From a checkpoint of a small transformer trained on Wikipedia.
Size: 4 heads of 32 (1 for keys and values), vocabulary 2048.
Training: a variant of Adam for these matrices, 195M tokens.
Each number is 128 + 24 x the weight over its row's rms, rounded and kept within 0 to 255. Layers, rows and columns count from 0. Numbers have three digits each. The size before them is the row's rms in percent of the matrix's.

# layer 3 MLP down, 160x320, rms 0.141, rows 49-159, columns 64-127
100:135123112147095167080158134122110144134176115158119132136138101134103098100129118107103117106111044118124100152139144140135169136150132092172136117150150073137138104137145123114107109117148150
098:108129121059134178115123155142110137117157128095151101124137094122137095108121127133130116151143111152086086158111163144127151152162102134107133105128168101123109129158114133128163104147104133
101:159138125158150163092106144131149108109116120142159167162137123117123117160140119131111124107166186098110170051101172111115134128173106124112089123126121123132111098148135127116116138132182092
091:160134133124117109117151108124130110141153128119130149106153094146102137129159127137111177142121156140087130139127117096129127136124118129170136118138099110142143125093135118062156133144135130
096:113125159117132163143135095154091128095126174120076135136143118146141086142136078154117121086144113113111092091144165090090143124138110167110157126159162113122144066135152119133130096126122133
102:108101137138124132148136129152132127170140091141110106110181117157128098083093131116164114075145101124137096133131128138105093131137132124090173149120128125155103128104140131106110099131101161
103:104110156060100154115134164102096080112143146169118151162153175102129111145117082100148131114105132125138131103110101129132128097095113125139102117125173142130137123115119156140122141166113153
099:130156155130103166116144126117144130143155107135094154094142134071109125146150114186105131101090107134163127142088109124099143158122137135203160158127151126154165139082114169111102127156138068
095:154109123115129121130129139120098114130156084129105125174149133144158133108139135108181102097149118099157132071106100141144121143121115133150100130090120158120152104165142129155114150152115148
097:125182101130130101159134150178157123098169125115087125127137133129107123107186142109107156144160113112120146149146129144139117158124142145109101154122120097117179160136129112147160176150144135
099:142109116075116128133128111134158106107147110120122143136125117090126107124141144103124173087130143125195122124136167146107110117164113106132120116161105135147143145121107104147133123089132080
099:147130108127151133113169112128163106131184147118162146111117093094127132118163094152101078172148084141142103127166124125099146149140113133125139141099101117124106124095127137111130097161120092
092:089123113115121105123134160146130136136141101110118114120109145071163124131114137118186093119118146153128134141131170130130090110139123131101139117092103129116163147175137094102146090177116097
096:127136099124148121169099105127164142140128116141118156104178104110100162155110134132117124098139137169166128127075113153133131117101145103161136167134105159103162121149093106076105161138144122
098:099098181118138139171120169149127175108087110107110157126172133133114132094172142121134139104162166102109132086127166128075131124152070113133110126114109152115133102109124090162116146154138111
098:132129086168129165165132091115068138082119143134110128122148116141107103110084160091136133135137103113135121124125122112107113153136088114146102093109098125132073142132152168092095154101104146
097:133103167159066123093130130133116150126131159128122101129141132129126106130127128150079150100138195109134073143158092124141138117130165143109133128116140133178168141124092107123132162096117135
092:143133147092127131108122143176080082077112167117135082124155127081127104122108105151139103089140153117145129157080103144119156122121120096105138133109139140168107134128128094173177092144167145
100:109120158127151135138139163102154111153125147125152112154104131101101145139143165113132150139116150109148126135099141111091117091137100143105141051149164096117123115172077128123159102131153147
088:141126153104114132121164142148160121133131175101111128125137136144124122099076170106112155115131130134115116140160144108102101119131083166110147114177133134143108111100137141183086113142124132
210:136100124096133111170119154114130123138088128166130161141140183151148093085090149119144133173139128135092147137134118108159089131145111119113170113104133169138130159087118107148104109137139140
105:139104136119159166154155118120116099132156103110094142135124101104081128132141115149100130168098089115098061128110144115140120125117085116140102117111120079158149125158155123103145129120128118
098:090103128133162148169104147112135084131097134095153113161198132127063092124170144087158124127096141105139146174120120135129121128129148132109133183125147159100168127120100108068134128106109118
099:113131132160126102113106123145073137123119106112104136151104159143156180114128134134113108105155134136121137126133091137135139128123090112092124118111060117100139084125096140188143143148119117
095:160131119145117187142164129153126128105131110133113133118119143151164103116110142146099129128129146187139119103091136119091154112127116094144156146140090139104128103124148105164139090106134106
103:107148177124133118119134150132100120146163138101131151143110133132122062116107126161107160152112197143138116149143099140146111141117120139115119171139158076138087117088132110114119105109119167
093:100116128149128117110122087115104116119128122121112164158141111153135133134129147103147096144136150084091147104098147157134132136147088159169111109175114120115102086109139114080130094126152175
089:087151104124097130134124114114161073133159136111088136118156124189172102131144146142092060102091091134093131143105134129084093133130100153112095105140131152113097116136116115125102082138150150
103:102182111185139141147103108098143137148111141176090152130168160109154151151145118100124123180104108120107145166132115143134129130129087105112135128135123135132111117099081103077168149065137151
095:116176135166144133117162162166078108163175166139107096101136100157096139154136117116120171111101119122160109128136112140121117126092085114138134133138129112141110117121119183091121162132146148
096:120109148095102141118136142108121105116174099168149139095081110134118133156138166150157139160148158125109104108139136083152147131084119112122146120153084093095157114114117151078136096166117116
104:118113112167141100203100177117117146129090095127121126168127121168117109123143144149115109150131126130102171164127144155114117132105110109081146125066131147102081135111139136133133103099127089
079:135120139123125116131104172120125138118112094148128147147105113119136146155112164159147108089138087162131117117144110073124119146141160114112127188091128102121085159116120166133098115101164140
094:153151139098125156148106140147118193127081158128114120129157124161096105121110090127102123121171125131150146143157095125144126146138130080112141135130132177126103114106149135108100132144156169
139:156120134068134068088142121119100168152128101101166089157113161125128171154171111157114109104107144092125107091141192142165116116118100099119076122122135121109105096137126105139142106162167099
098:161140133096163136102141095110118139124133114088145151125113137110135159131103102124121140090109091161148108119137118142134137167127133121145086139129138138104083161148118106138097147118191073
100:137109180103113134121147134118102105116115126110096107112051115092114127107142109097096093115099115132130120134108132096152113137123162108101151096115152127149098135098168086089094139132126123
099:100117109167147128095109134160129114108121103128107096127142086137188183134132133117121130166115131095097163105080181150148129125098172088143086132164140140113143098100125137150153095178129172
091:134136147117141129079129136099139178168144178107131185130074101151153165118128130159103171175137144125150157110119139139093139133086087134122125110146100092138121131160146135133119161168140125
100:124138142144116130142138086162122172108131164108086117157158152097116136123112110157118150131143156145103099132152110116153115136131093121133146189158139149125176081101102116112144137163145112
100:137132139112133124145118180146112119096133148130142127196104110116134147116108123145144134109181163123144135116131138136176121114076103125137091122155109082118116117112167155125049163132054086
108:147102137156134094124125153102147109142116110137139120135110131132166139161188116106083111155091136128100156081093135113137144130135104136108151089135117147092128103122117162115153143121151149
104:152133140143166120118152113092141162072119161153166102131127125106116159142099147147080113160134098144123122124151186116168108087152186119136102090155138149123121175128110143087135106118126149
088:135117109150133078123146132115100085115161158105173113108111135139150112117115111092163108110084117082147109112182157122110150120121139114157113121152128087107157112112176125113133159076121179
094:111129143129082097128160082166087120092128155110128127147164127139070109170095134141113148135152120174098063158119144142169165147142118146142169143099156135178132130113137112135101125136175127
087:148105090130127203113124182113055121131103114176126152127085121129091121164122091148175124156164109160102135135156098143114131100128147153128100167139140134136132094115154098125124116110125124
103:129138161145130150125139142155159129128130084134108091113153146119132146139119116156138103148069159179147141130110104151115132116117166151145139084121133124081178182140107117144088117146161074
093:142115136158113144129077112112138131133144140110133106090132097155167119153162123130155146170101110084137161099125138114114095125124137125139139068152147140119118091156123153114116128119105125
109:110084118153140151106119128185124089153154146159138124123172139146124102177117109133156130137120141113151109123090121175168079137135132105122122081134117147122136107127170155115162140078131139
103:124153117140113139124095126134133135135128188173141124173143125170167101126188150159163110118097133120143121124124119091127123105107136164118161096156128131103130144129122104113112108109098138
093:135110144139098174138127077118128128147109153183148097125089085150149133152105118110141146131141136131145151130137136152154120097119121122125136128144140146104140116129147106139100166106150120
099:103139108139153157139091148171131113092089105162151152120135116134122127118097144127136161088130162121116163132116159143119142123139141124072099137149121135117134111183142134144114150099134091
168:128074119137106136113110102144160138104166120155082161105106067118146116114132118096122155134138121110171157155130161141121141096075117190117137142136161140110145154107100136140151126102087113
098:120160140147089124092142103152119084141136120119123108124083127129110098103106084153110099075116160148110153120091106120122137119127121127165097150115135146126151135124131076153160120137126147
091:104132106133129108135077149117146152140114085142152118117148131103118107153094096108110126121128168193127133163113153113126136129128134118098135084125128165159135132105087126117108146152161160
097:131085112108116141128153156129142125124125164121138128138127149105102128151143140112166082124129165159134115135140124142124061111141142121121108154091111119130145148149158130169105116153130144
099:127133140147149113091111125170107110151108108139124128140149123131146124108116174105170117099130167130106110111110135130179119099113142120114128120128160116088159131129144104127127156115059128
104:076138115151156123159074193107118117123086139121114125163144097163145166130126144097099115123116155133105163136100151154119170128106131144110093133144125174141132126149089099112117097143131151
101:147144122170115112140177101130118100157177179160133137128129119137141146126110159156131155099191108158152101128132092090126117042119041132147139145099121123149156124101151094141131153133147082
091:114145131163143122115154159117174081097119116117065161131127116127110139123134112132090095111115127085097084105106110119144125151092163092134138140118109073151133102075129163158126139155150104
096:111123092113114152180137105143157145130122143148106142125127167131113123159160167151104139130168145145148114128137105143105104144126106168107164190158122148128127119091130170141146107130100144
099:126126094144117098145159105150122112108138120140140123186107132168160140110153117129147132132121128142107107149142120119170139095128105139162125153134158127156129115133144079136122162162117145
096:130102129137154099146094116161153120092117199087116125132132099147211137135131127132128093167166142123123133152167121155123113118086138117093181113128121120107141136120136124083131110139115101
098:142143143185156134133130139146110140139145114168126102167129147144132125153132183100150099130077118152122149097138133171141082121142176137093080115182150146082151127090158173138098139113164150
101:136157098156146127163106154125140141143143152132159123137183142143152149116135119132127113106157133180065115162171165119096140146103111105125092163162086150151111123116120125098122127133123101
093:119157103164154141144163111197108134194109115126139118095116172121130145117151108095105117101119111128096147176124095146103126162071115120104108151147130117115112144143118110145091094106122081
095:140122136166094133149132109126097193182147126163110153106128107155153093146133126127143130134182117117148131121089115154120126153122120108138174137148130097107123152127124144181151115104103145
100:096108160154154157142112137186121093119106149150150082104154109142138128141148194097161142118124171112133158109122137132140062098115155149142094140124171145168123151136102136144129130151129129
099:165104094135128125110148099122124121130133161111117165117115125097117151107110135126148120140119127139169115142127160130116126120140086084147119108136126115157116125066138137151155110121130168
105:125146082109113106111133119170115095080137084138109163109119115178139125144117117122165098144108120152128099102089148148147109098099138155169116153154115121061102126136154080130142152157125156
100:147104110139074155114158147168095140094150090138134167116109154146128118126152130079125117140141179143123108123173117133151071128122112123102138152149136110116108149106115173098136150143132142
095:114122164103149153122102113172142119135132142111090137134098107148128096088190126135131123106124135152146124193138137147069085136120087123137164158117129165165126141112119115118187130152143102
095:156144124121161120133089151140130132099114080124122096131140149099131125144094134128130182129160106105100190124095106164145127066129155117081083128103112142114146147148119143138136135132115106
100:164142085171097112110076148146123162132086092177131177134151129093100133124130136119138087102119136177142161150133062131152150131148162108093150113095149169090121126178123127136115125143144096
102:122140111109137106098133075134172106120128130144162138077154161140124133180136134150119129135122156158110115136113096130083138145159110144159100145126096153155067138156118104090145095118133110
103:098119153102138110129114157172112130116135153159124096100110133154156121119079126089133137134153137069103154130107121147135123140107122123142142172134142162146145118086139105123161176120140091
093:184114164132132146136143110128131136137135112122128154120109125116146107135147113084084113080124129133132105151121107151129130084124113122131128109102099105155101169158164100166142123151133171
094:075107122120140089121138101080195137126094183093122145109100174140128128116143171160101177157142166118111131132133121135168152104139146113127105087094129067150191099093130147153105110141118173
105:129132151121119133103165140111129132151133120119161104114116120114156087137109091149127139142156078153109104102163125189081133107124138122126111111119090076182090092154129163171119095146113145
102:101130117092135093106131120123135120115153120183128151169165152085131112097173168143161141136121131140127134129131150134132157127136141146158100090135124111119145121146153163134153117126132101
105:121143103106112119151131175140140116155145111106145123135106142117124112147108119145096117119116099099128112124144155100095136128072129137141149169150106132116163142113142156155128106175080129
095:131180134120142086125072113163096137181144136160102121151140163132105131134108118126137131107096100131119153144132095137100123136109163110129091075144142123167122101157148132130083112122112099
097:144125101126131168180105152146132090125142132132156123120110162131088126140129166088178083118099140129129158090136115113137117152133144135134117122137156149142098125128147091122138119145079141
091:131123159139178123160131110173143156103123119157126136114120116128098145108154085134098126122093154171133142131098112132158112156090122140112135111133155160122137108139078117118111095074138138
104:126103138122157138140132151119152062135100117155074126176101145128123136147104103164136099141087125118124166131104113095137136119128139125109111134154110133123111084127153150131111149117150128
093:140184137123168114144120104166137137120126179151159149140124146090170127091156182149110156137126082131108124160070069141143144097125111132144112156105148147173145091146124101160113139145143129
096:117094116117168128113115133159139163098144147135110159149115193113100103106131154112084118133120141106098125135116117118139097102099152090120127153140138086125134119103160085099083115109122152
095:124142145129097083123130118127131154108150155101132159135154123161147139127154112104156143137141107104107114138099114131142150164155177128142155136106089135173125149105101133133169107158133131
096:087121152169113150168113156161156115123162149134103128087092151133143138135102126081126110163157183138081098098135087129052117122116151144136149132143147148115117134093159145129164158133087140
091:136128058113136139098138108122161100117079119147139180123138136141142115119098121148115141144142175149118106163168138127113101134147092146111099134145170133129139146102118118147101118140084133
091:109102104150141093162097132121122098123105121136139134168123141120104134129092129118146094161119136106151166137168126134116117148133117129086122130139124144130165139101118120139125085097105112
099:174144127158129100145149140121136092071145124147119150169139159095137116144130107130138168148174112110132088176138137123154119144159185120103112130166137136116129109154108128139090100145154087
099:135131118135134125122156103149156168166158151148152102135138102109136120123135124142154134106118128133115107118149123137108085132104143164142132141165149093085119154112141134092128154122135124
090:083124123171126117072094126078133127165116106111138160166114147166113123161118156117102104141146149099143096080151145125161112124141126132116090156175144134065154146127161099118098096087147105
096:145146144084090127139150117145109112180172120149147138101103115139140116106153124115159110117149178108139112138155119132168119093129141127168122108078140103110124129108138125134169108118112132
088:158136089180149180123151113123115125113099119143137126138091112132117100134190112142190110121107111113148122160172109105172094145093131153113085148087138104119135141097139145105127140112155120
087:117102122083131117141137157150109170173205125109121083143159180114121129110159116197178159132143125126079110106209154129147152122134133067146161121132149107136092136132132148140110136130123111
094:160110086147139110146121119099170143139150091142137110173102126141182112107145131132090126156115150104110112164120138123111090128127138120163107156132148132117134178167122129129109138103127154
094:094109118120110117121134128118117134164120085164115167148132147115123147119149146107138122156165107100135146103145137162117115116160169127124067104143117114097092130136174146133153171169133072
091:102105091161105119129156096101145137090141134176106173186136165149132171147159107142137089098159128148109086148100131138151115116147104132136187141089098110122112092145170161152091130139167143
092:138081161131142123132122138128119116172152088143132145089117123121133131116119116144142147118127149169132122132132111150122056142159095131146150120135135135166148130108071115153131128103128137
104:087127134131122134058123131119133171094126121147133118068133106137156113143102124153113112120081093177127101137148118123134090159125205144135155088134118111134087102158171113079080126117130134
094:077107152155119148119122139156103154134150125123149145126158121150121107119092101190154149116093126145129134167193154114118127108132139146137147118073155097127151154209064123122117154124141111
097:097119121174120158119093140137137150111102148123161129160129149135120170123085109128110099160147157161147142051123157100125103105100117137098116089159128118115115115145134123081130099128097173
090:138128145102099107139170131110125167138141102159149159137098145124119148166120097140112115154137101111148138172121135115184127134103164105102153075134124105114122153135114106112139131134144075
113:127125117150180101104106117098076150132100162119152124149115130076095127104159135168161137169101106132121140116115155147110144037127136108107107152152113126106079121157128167148135103157162109
097:079146147129137149161148108125129150121162152073148095085073170125190157134127113127107120148134135141176110159134073122137100123098153121122142114125126131151139091117166139146140112115089101
096:178156113136131128146109143093141087147124130148084137146129142121116140114103118131079174110134127136089151120145092102120144060152095141139126150119150151173156134150125147117112136124136137
093:161111101136156151131142072121131121116133088128114129183141153142134110120125143144108126143085135098117116155086112122161106119118122113137083111123093083160164127144149147130180106132120115
095:130125217141111149098157151078098109121121118066135145146105112170129107125121104099116086129117146102168149088109135134107104127117121141162139103116136157146150112166143119158109133165134108
099:146090123134154137154085112108083155104109149130109101131122137096149159178138161112123085148149123139112145107144125170170134120110101133104094141096115168154089138144121165106121077148110170